Each number is 128 + 24 x the weight over its row's rms, rounded and kept within 0 to 255. Layers, rows and columns count from 0. Numbers have three digits each. The size before them is the row's rms in percent of the matrix's.

# up: layer 2 MLP up, 1216x448, rms 0.0293, rows 694-712, columns 336-447
# down: layer 2 MLP down (transposed), 1216x448, rms 0.0286, rows 694-712, columns 336-447
# gate: layer 2 MLP gate, 1216x448, rms 0.0298, rows 695-712, columns 336-447
up694 146:137137121102124093122157123130124138124152134130116116124160104147100165126126143103102104107125117116145138118141151125175112129144139093121101107153134119139094121150128153135112067088138148101155107129130123184128149148142134108154128128156110114129166132061153096161104118134114126133116140117091121139137107116114114107135144119119
down694 130:117137140119105127154119102129123130138158124125143127169127167115116102114146141139126116122114158126101122118135120127055139187207110148146085148115126154112129135126052108116148119128126087182107113136123127076158123115102144150123154131147110122138097135132110139122174124081181105127155113116113140082121144148130117126098112127100
gate695 120:120117140130136143141124124117084118133096172126087122141151104126130134131168124122129140136135143137147088113120106137166127143095137115129141101117126144142140118137150119090133132131107150154125113149115118151157128160101080132084143121148125129126138184178093134111106139117133131164161124160095151130113113119098109138098091136108
up695 123:126110162134143151154118148122106142116087143128076083149154097137140122123139124111126135158131142156145125129129121170128137132093099126134182083122121121158124103139129120109131107119094133156133112162095120116148085111089139137096124097138121116141139144163055137145121142103135121170142105184079142174115140107099097126112082145145
down695 118:127136146107096119107134110127123145134138150131109145156105141120141168109171131144114130110135136139119127130115166184146152159085095137142099168145144127157140118075255152092169104116137153126111106045156139147149120132102097136123128139131127131125172141128074116111138129140134127133110115129129142164103137110126138127130126158120
gate696 148:129130144161131143118099142159098158128107099105116092183119125125123140113100141172127169160086131105144128093152119164126140120180136114097109152092128123177102142138131077115117115104142074140131142121115160138146163120141111126127134077158132126127139115126138148176142128149112083125158134086152145107152145136126165133117159110106
up696 136:150146112078136129128162114067151103140129128150122172092135154154114129135147117089129099135172132127102125168124134107130145135115116146158096094124138135085174127127151152110141129136118199155149131146124084135107114127131130161137129163116121125130147142117122122095118161134131135146105120164113140175112128122140126118137081139113
down696 124:112172109141137116089135129128143114157114124117137152135138166122176131123142116097117116099173143150130116109153113090140147149133152155134151135183089122128131136102029148160131105091126144130122138129117152112116148141116123132100093113132111121106147132135162119102156098116129138182120132108140125116134078138101136127134134112097
gate697 089:110100107117115129151111111129131089151142126106121053147147151095092120124119144131087121124132136152119146102139140151113103082129124135108177122119143122120101111154122109157115138149130107082115099168125100132138124151189201123111140099128109103142092151146131105139147071094122157141140118137106094142132105060130126125153144137153
up697 076:134114130126118107161167121131122118104162086086127135106143157112118127152129122136090100126088159131129165115135130142109125094145139113123175112145118118095133125160127107120075102102146103139119145144142109142107187149135174197061116089131135115096039154137109110137154130119116150109166104132113138120153086087152140100169150135144
down697 088:129124137118109097130135117130091112112120137129120118102100103103189118118091171127136131128111131122115132140098104111104129169117136119122142131111115120134164144193151147090110129140122098124138149105141122151143150118145118138114122147121124117161156113146151143194112153137127123132120126098144115149128106162149114148110129188089
gate698 050:143142122100055130086181138132085152146124150121142136119129144168142135152113131114159118116154133102098122087138163154135125119132157110117121144092182152138119129149128117145204080121128109169140100179101106164153132103158154079175160127142135100126180137094087164141133157104136110133190149134144121113121113131143125139144129134140
up698 054:126150165154131150224128110130153142137154117147097135136140139176000126084162077154098141105135113150142099157135118142109117130159112112165129115127112111164139147127127104151173150147115131136129125078127161101143140152135121127108136142117148161123155123133128121108096132174105214141090092119139107117175111129118115128129114146130
down698 049:130180174135129125148102159114140155147120129166144141159147126120137120115104115119086111135134068136141125127138154107053160136159141106133163108103148124107094147116115128125144174092143130137106133103117140109127129088125136155141116190090201120122122108146183088126122143148112158188133148095169131149146115159151155118086159081128
gate699 070:131155101095124158084139125110130109180153137100132115108100145084117132132135153101165124110134133107112087135097143092137104198123133136127101109151131124133129122140128110128162149144122122156141121108103110116117104183112099113139106166065097136144157135167132116107154151138158163110108149117110161117102101135145145164140130120111
up699 078:118122092149177118110119134167152160107139141109116135124119124115096156141124057090139113136131141135150156087135090161144174131148099119130102161142091121123105138165128131125078122094137137122111118100100146132144129104126127131107136126126126083138146103129149095142131106126134099127076090134129160122118140141112158112080135115172
down699 076:104135123099125133118115090134121150118109164118124162083149140132109098118089163115102118136137137142143152136135116123136153105143119133114133184117118144165091157105115079120129117120140147097135134128095131158116122125147129117123123119108153120150139115126148152133130140139157154157127115140127075159114148113143147147156081104103
gate700 137:111113081114137105138127115069119152109092140108073129118107110096133136126130154111140146164118141155156104105118110084129145127152142100103128098155110098115167103139134160123103182135106163179111095111151122160129128080111138136099111096124115119133117123135103079170053145101112149160081128161136138154141182060116127099153110110105
up700 142:156147151128119155118128140167126130150168104154166141149152147148122123130116092128100121093129111095106143160153131176128103120110121157137141155111150144139100146108126097121141086108144101090136175138108127108127129162152130114161145159146138134127132127108142193092188118161145098111181119099117106098125054191133136158092148150134
down700 123:169143157128139146100134137124123119154147096153151144155133102124108079129118126144093132100128134111140114138113123155104125120112162162120105115120141145112081160085000101120133108119144132104156171179106095121131145133119131113147165115139136144161114129133113171099143112153121111122159134133122122135136105179155144136125136124128
gate701 090:113185175171119152125119127081158128092080087088128141148121127134113120087135146111131134150069128130116176197130091128125137107178140132116127126178098128162114124105128138130129116160112110142149131166186140088134134106146108143109134145139190095182119067085114170101124175131131111154144135115122139135101135143112137152137167128115
up701 097:128181098119141098151153130104117145112118126138172143127096149113131097072209155155152112128094149108119173174151158112140127117146146151139138134123112141168154102193140146107136109135147156157159129105122114121161181121125125131119144135104136143132136136112094096126121135137113138136130142152143171112115090101150108100132124141119
down701 099:121128111084134111137122118139119129056102142151126148098124163118151133154113165099103143093160074133118121161109160121182174118118109114106148134118144129114148126116177127133140085130141134118152144136080093128095096122123143112110124115118117096126097166183131094124158121110099095109083082145140164121094130133129102148130094135133
gate702 077:105144145168092111122133097106088116156111102115100136138099071121155114123147128181114138127116155121109123118122124153091116107151095117138086076126117132132072131130111142109102123141131059153130125131103142143109137111145088132131121127100129171133107143143141152106140083147096138168111134128142148129125152144150115114103152089108
up702 077:096142124154134095105147165136126139107119127134130140143120077124133127133168119145147108143097177114138159083124131134090106128121149150126106116133069131184123159115129118170154151170183122145130108117126153144115117165174072144093119099121146131095130110168130115076161103129136152163117138093134147132124144126133166126123152103126
down702 078:116138075115096147101149155135099120159137151101111111132127121139113128123145137100133080120074100108101156101121134119178157093146096116131108136107144097135119085146203154110109144150072142117115139126119122107105122088113151140108094122127120107153081149113085123114090134112118149116134123123139120133131123114169144148113150157118
gate703 075:128101134155119125174114132118124119154133099081135086149150152103137114094148152131072142099091115133132120093133112101136145127170101131153111119116076120157127154144125156170119151135107141140148106153147170149111100131150130112141120122082102146084138117119134116132089181126097105151115143114138097121142166117125138102108130123124
up703 085:135106086168127103165157117119082103125131169120128116111120153165126132185123195124136114096108113145150183099118129126160155135105170114152111077138086153114112159113131131123128180127160162136093129110135114157113126120132132117118129123143131174128134157153152084142184134151112143177144164129146131126117146122140114130125146135114
down703 081:147127085148105173115129124107106090102167146115076093110119195150108104107127158125130096101074122132140122144143132122150159142100124143136139148122123140115086158132173133135086106115121165122137116105127165119090095122108116163113146119147096099161102114122132123149122131144147150121124170114151141151135157158124139060102123123080
gate704 098:150092122081095097126133127068146105116136096127115161138160083105152103137082101118115123110089113114086101170145095128117123102125170164137146137112110141143122127093139136104148126125107130132167119141135153137139124122126150107125164109158137121154109173083138131154151095129114113154082138111147093130106120128137090112120127134097
up704 103:129101126113128127144109114072151145136143132130123140150164103135113136137110055097132141131104064138120119113123156105083127141144148137115109093112103116160119088113128149126141127162154123136098133183132118112134136126116158186162117146152103104142122128123127137159116131117164116135151115124133102106090106114130122115126131088158
down704 111:126112176154116143143114132093114142129125134170109089121121110121132141159123092161124121154173151173185130138116087103100145130149120108125142134082082125149129144122149150102096123138110103128119148145131131125125090120181107141173093105113142112138131122106108112113116151128101091155190131137116115138187120134198115143134154141147
gate705 104:139152112133127103097131166103146096114125144168118075188122137173117106141134145089109164130127147161130139145127141134130173136175088114149136091126142123151097140143104113127148100109114142142137140113119116107147096111115157157094115085118152104167132132134091114126124130139112116156152132152103122117153140150133127129187158114124
up705 098:119072124105123151142132095157136146130120097086139155071135121116139155122118103125133111163162123136100124167158123136114076095079105119118148133123135126106125120118127157151124162178112124094121086122119101106132104136138133086182143133140119133110125134105141111135154093126120132127062107137142129148091126140118105113103111115163
down705 117:164112089091140154106161113120169111135143111159143158135120120137138140127130082128124073142150108123130117142141120093145095126118098144070120086105128142095113119096063133162078149182119126139105102118081098117139095132107141092131150127138127126104073148101147125129114129101136103099099124115118146115097104111123091119108165087136
gate706 121:107158139123109133117092111142127133130085112109139141140162125114123112125150139131127149142130076096141158110171133142168131109138112121090117140118158137145163120115117155175114105150124111094118133126127139142140131133131104141142151119168113132085175169138115080107143137094147136163127122104175086125104091114132123106120095103150
up706 111:144150094123125142088137128105108140145092160113120184153136088139151133121162144119145130129138111126123128103166117142191149122096133160103096074134116113138185140096127186140100136119095093139137100130090140152091123125098097123130126137116104163130136191140128119122085177130154118156143145110146089120124099156147119161157089105112
down706 119:093128069132100133150104113114178110161138110138152114136143109132134132152128134100103096170101153128125149150152110112123117110123172137143138129111150129120116139124193118168069061111151104139144087126125134167137147149120097119138141113121172170081139128098126144102102148136134141115145125151112132128134125106083047135132091116110
gate707 130:116121150164138117119124086102169116131114096160133124149116111127136112104178137146091140086130121151137124164136131159109133129151119178118147149124107131139133125105129127119145118168151082123136158128104114061121139153139187084116117120109148141156092118100100129110087103153147131115091137122123145115150157096168101130160179136140
up707 122:094147134161139118104135085061131126147126089172125119169118128120118121063147114134084149090121125136117126177127111141085169141151130182121110158133117118127141122119155102121154143149145110160125179138115120105116160159143178111129111112105145134175090138122112130124061116162113113141145121113130159124153153102174116140123181132068
down707 116:150143059126125118127124081144117144122094143114117141161122135131126153141114126112134129131134131128112116111102122129137128105135115147123119130111116132123119125132255132116101154121111174167113131123127139157129153114120130106134123176142133107118133170102115103121138140144157129115129110109112104133114109134140130141124137107143
gate708 061:118166112104109161114156110127122151157166135154102109096105139143205141156140100153142141107129140147060161182145139116089133114142139152157131090148149116151126139096140141107114121086156115129145158152127100136151117104143135135141132134120114165140161069116132123118080157134097171098109138147122071163148158135136099117157140069142
up708 060:150137127145133121084135160181169147118143171129159138133144132158138120084081174153140122147126141136151130143167193139102118123151130113136132096156124121143130108141116112133114154094153162153121164079104148147117114120124163106145099133106151135107138119098127117125159077130116167104123108078108097121150139112149162112143123137134
down708 062:137168149144097110098113116166086152102115138124101140120112095148138178129124147142081117098154107130090198117129153125097096113147113169179154099117057151124136119151108138131152109098117164114089127116133108153115136120132123148178128159142120133127150161090148158104122123096100138131130111099158142101087070174141093112114128104111
gate709 064:146124129138188125096144118149128149108119139100094100090094175143128117133158065123178130195116137128168121082127105110120139116115118105123126156129105134119137138128154116143148121140121100144107111157158102158151094111141135132112110141160137121131131141117115163133101133123130150134120143126134114139132164137089117136111092123126
up709 068:135138100110178135163163115152142115119113115126134139095118147168101128143128002148121101121144163130151146154129128102126092119105124100104158127112101138093107132129143081099120163117145130157120141104112099108155144108139149131074104118168140127123122141138073114127149172161124098119129112111142143156109123147153139140131117126150
down709 069:166145097124143095137125125091119103120176122147157147151162115092177129123128167112140100161154127092119125129146157127128115105107092106105098114121130134110163155121101129116094105140093132109098140140135115109111152167128141113138166098109139147124119130150074119163130132120078109090137114126146130116110112118177119130141109101130
gate710 103:082101129116148122109147133118152093147123117144146106135148136111129153117074146144132155131116112127087161124091126148112139055113092163137140126131180118116139108143135121139107144157108111110150106134118114150053131089146155152129131121134131147136087147108143145087111150122127110131133160155112127156105139137098135121140146123169
up710 098:142137104125133155124107157123120168130125169134115135143090139123158132088158119142107125169155129113165133139144123143121144164170119106121139138161124148099107109119105140152140125141122130172112133138172163048165109149106144075123140150143148111157171101125108097147084119098109124127113095128132160125156134130172095163113150107070
down710 103:140149148136132119127128115104162148080099138140115138153125152153112135128132093115107152147150127131175133133140139125125185147187095126092191106139140128120139125142058108130112160140112117116127117122132157110155090117114135080171119152121127125123137128136184107164112120131119107117177112124134167083104176127131110126122143133100
gate711 060:124142137120123074206107149093160146101129098128133119138097136116098151112135136131081129139140100105082141154157119170115096097113111130093138102154132127111137167095120130129167108167140092093135125072131178128130153107143111120053131124122115164144090146134105159102124059146127072138077132109135083152134126104105132129165124084147
up711 059:155164138145143140169086132152134147117100130118095101134156147116113153138126201138133129145152129114176157116131137146137127142122108126150141115161130108122078132058130115123166117122111136123141099100063123122116116084125130127138128153099119160159178108115125147143157090129133085139127108111119130123137120102120189144123092106134
down711 058:129113146117161159147122183096120117169140123127084139136132138119125139080110146107132105106141176126130133144149092141124112070176149096130146081110132133143127149115148129118081139176147124146122122134146140160135141166101162093123130125161089152133118128118149148165159064158181170124119126087125144144104087143142135113100156140126
gate712 084:130112142076147142091135142052152119091137147151140134127114068117066151131107134120095142164159141146136143127156161137124109074106140133081120116131094100125108123130110126140125134116148133155156131114171125110089165125134081120123121118164103135160130142110137108144087088115126134125131129116150110156122137140147116126161135155108
up712 097:097121159187147158109104133133139156135140148100138111179148146125142114112104081113107133122142097136142119155101114122172144127176152144123168140132127137123127132102124138113145174136101118132115166125140128081161102143153150113117122167102157187121071144154121161100110166114129129093173137144124165124122064133122137154101121091157
down712 095:109179154149160106136115134115118116163156133121111131136132119103143125165157124118045143134125133098145092135131107095106154129179136142123143147131110158112145129134141114132114121186091145143139105170134121143174166073152151138126147172155150120132118124111126119134172124100148169136165117138110137113154125148146103162083101115168